Part of a small language model's weights.
Size: width 256, 2 heads of 128, MLP 1024 GeGLU, vocabulary 1024.
Architecture: LayerNorm before each block, biases, attention and MLP in parallel.
Training: a variant of Adam for these matrices, 483M tokens.
Each number is 500 + 25 x the weight over its row's rms, rounded and kept within 0 to 999. Layers, rows and columns count from 0. Numbers have three digits each. The size before them is the row's rms in percent of the matrix's.

# up: layer 6 MLP up, 1024x256, rms 0.0942, rows 307-320, columns 192-255
# down: layer 6 MLP down (transposed), 1024x256, rms 0.0908, rows 307-319, columns 192-255
# gate: layer 6 MLP gate, 1024x256, rms 0.0961, rows 308-320, columns 192-255
up307 094:503560507474489509507472470466482488482513509532535492505458480503504457545455466481492495544503463504545461499521491488472484442439543544506501485521501435507454527499526511489525472501474510
down307 099:525560551455492495522483477534477506518541511513507517486492482522502496512502506480479483520517468466496479497471544528486511476468505511496485539555507497498514520481473513470494520523509507
gate308 093:495520522467513519546444495517505510503532481487520514537482482540485491486555484498510502508527464437537508512480525494509473503540513488515496432524462527498492500508505552501478493490540480
up308 092:505525510471468488514546467531500499515508472496489498431507470537476512490474537506462532520492495455490496463484495491510521528495474541482472482487480510520536535516498538455513442493500521
down308 093:492512534466544500523525490512487499496502491485475512512517516485513476505514478493498523480548499540506502511507503469521520454496510467509509527515534504511483497464538499506509525570470533
gate309 100:485517503516508471507448480492528471508510484454570482479518491511505531537540480543484524498432449468485493482551510522526476526528502505512472531530511536516504479521461459526526483522461512
up309 102:513484504455509508484514532551505503526492507515517513528523505463500538484507489528482505477522522475539533499546465481500509503536504525500505517521524529483477507492505507503504527544545479
down309 099:511507507488555460475526501559529515542508516518489539480494533498501499502511496496533504509471471530488502482497515494500523537508494492489485551446497503481510530479514476538471528508453474
gate310 095:475489480502526527499498497504520506521505555498488502506483516508497480457537557483506513503448539473474496476520506517501507464533464448525499478476501490506468438528542533512512450476444501
up310 096:523472515532508487481517536495513471494536498509518497514509502520490498466527538525469518473446508478496491494491470517513462526511396504522479495492523561497466466535499504526488475452483497
down310 096:525473455482530463483517518535490525536502480493536522482541468499522534522527468528485506504469521504481506552476471507520483502473532504487485532503479511506508506556518525475490479462485455
gate311 096:447514489543517466517506495481496511495450506487459519515502563513488520560477486522514486497478474494490492450551527488512517499510512530545495507485504505539490519515528495515505536477461510
up311 103:549491493463466444479505486523488518539474454510453470496550555473484500494522501517488497501519500476501563481508515499483508474499506507529469476532498481477482532503500476550484512524504496
down311 104:506526483502528541546533492492450514500475525508453519490516508516489507450490463519465550491490513511466533514486515533527501520489479547526455520483475514541514500517486510510493480535506489
gate312 109:498488513506521513479487486519503469461504522505486560522511486458513509541525522522506497545521471548510518453469484496478487491547482515538518530494519528533508438488511525513487493518505470
up312 105:510515489525504515483512511519499494524514521500480485515472475550502469521502484466517485478517464491445444493499535488502542469501496520524503470511486489538491488551494527483506551495526467
down312 102:516481475486506522490505534539473458511562497476501469494488529491502491497505485491534434518498486478504546466498515500529545440457496512493480508506450488473554519478484530460502547486486483
gate313 107:495482464515529460475527476481491442484490524504497489493482496482509477462506465549552513506486439487472544505509485469495471508495533495555536499482491496463468489504502464511488479457543514
up313 108:535544507498501501471487512472447461471520505482485504507504498488503567461492533514474511481445498509506492499479514512488508496489444533504486541442531497509486483522494499497512503488511503
down313 108:504501527516513507518476497502471453477504550486542476479517501493520498485542497534461521463503551503493463485522473495474481508473478512474491485502517501489467475467517532509467559514505511
gate314 099:549499470529454505504517474465521479501517528473513503529470490467525510491508478497530519475452490466514498485529525570471473484514476531545487494503467551506474513470501500482511499518466479
up314 099:510475490483460476518437553525475497536504499501511465504520479505504482520515508511520481492501517527513481492479555455502495542469498445536447449501502463483493469493480540495498512535474479
down314 101:475547499482509456475476503505462501497488535521513478496472506463470498494543500507507454461468489484538479483429495491498510485506486534503508480503526504518509493501451463517505494532490478
gate315 101:531510522522520459459506483494533525472506482489500481486455490488492468498481482465484473533533513500493561523490507509475492493498510519461548525517542514464550460509461510493519537516489501
up315 103:519458502473486522468549511523514456519499505508514492442498501503504509497535516513506537499480522480536486485482503486499509516534469490501513497519477494500490502505463437482497467523516481
down315 102:514534511446476483482470493514549515503530503511501495542451506520514488497467480512563488494529506529476487494519445492461483503515559501523460495482486515499461519517490480541522526494491463
gate316 098:500474488498512529545501528493504444525499473478506448517477518496433485521506530496482488443502506467512526481496480500531489504484510506537458514484474523508490494451540492537507476519492489
up316 102:543487526491527535498488523494502561575520574509515514537502499490515481515541503505516516506499491480497546530471503490515490503460482469506513466551453496503489549493495484476491519488494518
down316 103:481468501487460528535522521540506443490466492490535501508517482505515503525530511519515489432479508508514511511490508550502524512440455540503497471460473523473515501553574495458536506515520518
gate317 098:523492498487519492553485479489489522488498499466491481500517524527449512509488491503497528496489461507501518533482523503494537495528528531480507482485483529525489528492489480487507523481496473
up317 093:511506484510484500465507502495510518493491466526512509488504481505505469465488482465503513498502473529449470478519482535476504527475506489539531498498496451481489524531498511511493491485499468
down317 093:496490493520496492508476521535523479534518527507504465490494518499501518498526524496528497522454493488544506442568458490524497484498488535498541507547517516524481535485509473532519519560475471
gate318 110:493539466500488488519531505479530453483466492489458499484537514520530472478504465564500541496528491488518536500512494472490510475499472508530511517503504492476505441498478476528503489548462506
up318 107:493493484517528493525494481566473522505506510504506543544440512479522463486558496501518498513460530490508464501462539491492549492513515510489494437532514519462514484515494501545537502479493484
down318 108:544504494555493545528508483521496493522506504503497504482475498488515494515518489531543478521512506498467507469466458498498488466477494514516510470501503483477522514482458510556510466518517507
gate319 100:506523497566531481425453497488457497500476468468463517487514506489476504527519507468479507499523513537475473471473508466489505494495508500475515514483505517502510465523470533518517513496474535
up319 098:501526528545498532514489462470497516492498456485498509513515481503487530521521513470497517468474493528489485510456488493477510469493484494511450484474490495517469503484538474530485502546525490
down319 098:552492473488496475530486457481541501511484467481486498491509559501540486489469528485502528497462456468526471454480454527525501522491489465503485491503510504517544521498508516487518490532544506
gate320 105:509532503475544470490496463461484476495498479476488533457520492495460491490509500515491516534471488514462520462522497524494495508537508540481468518500496501481506426474471548515490516500510535
up320 102:500473494474539469577514462514506461535532515528524498502479493470495481488538489499465522541474492457494499523491524458493488503506454483513530479496510514461536512516508504486515506484485462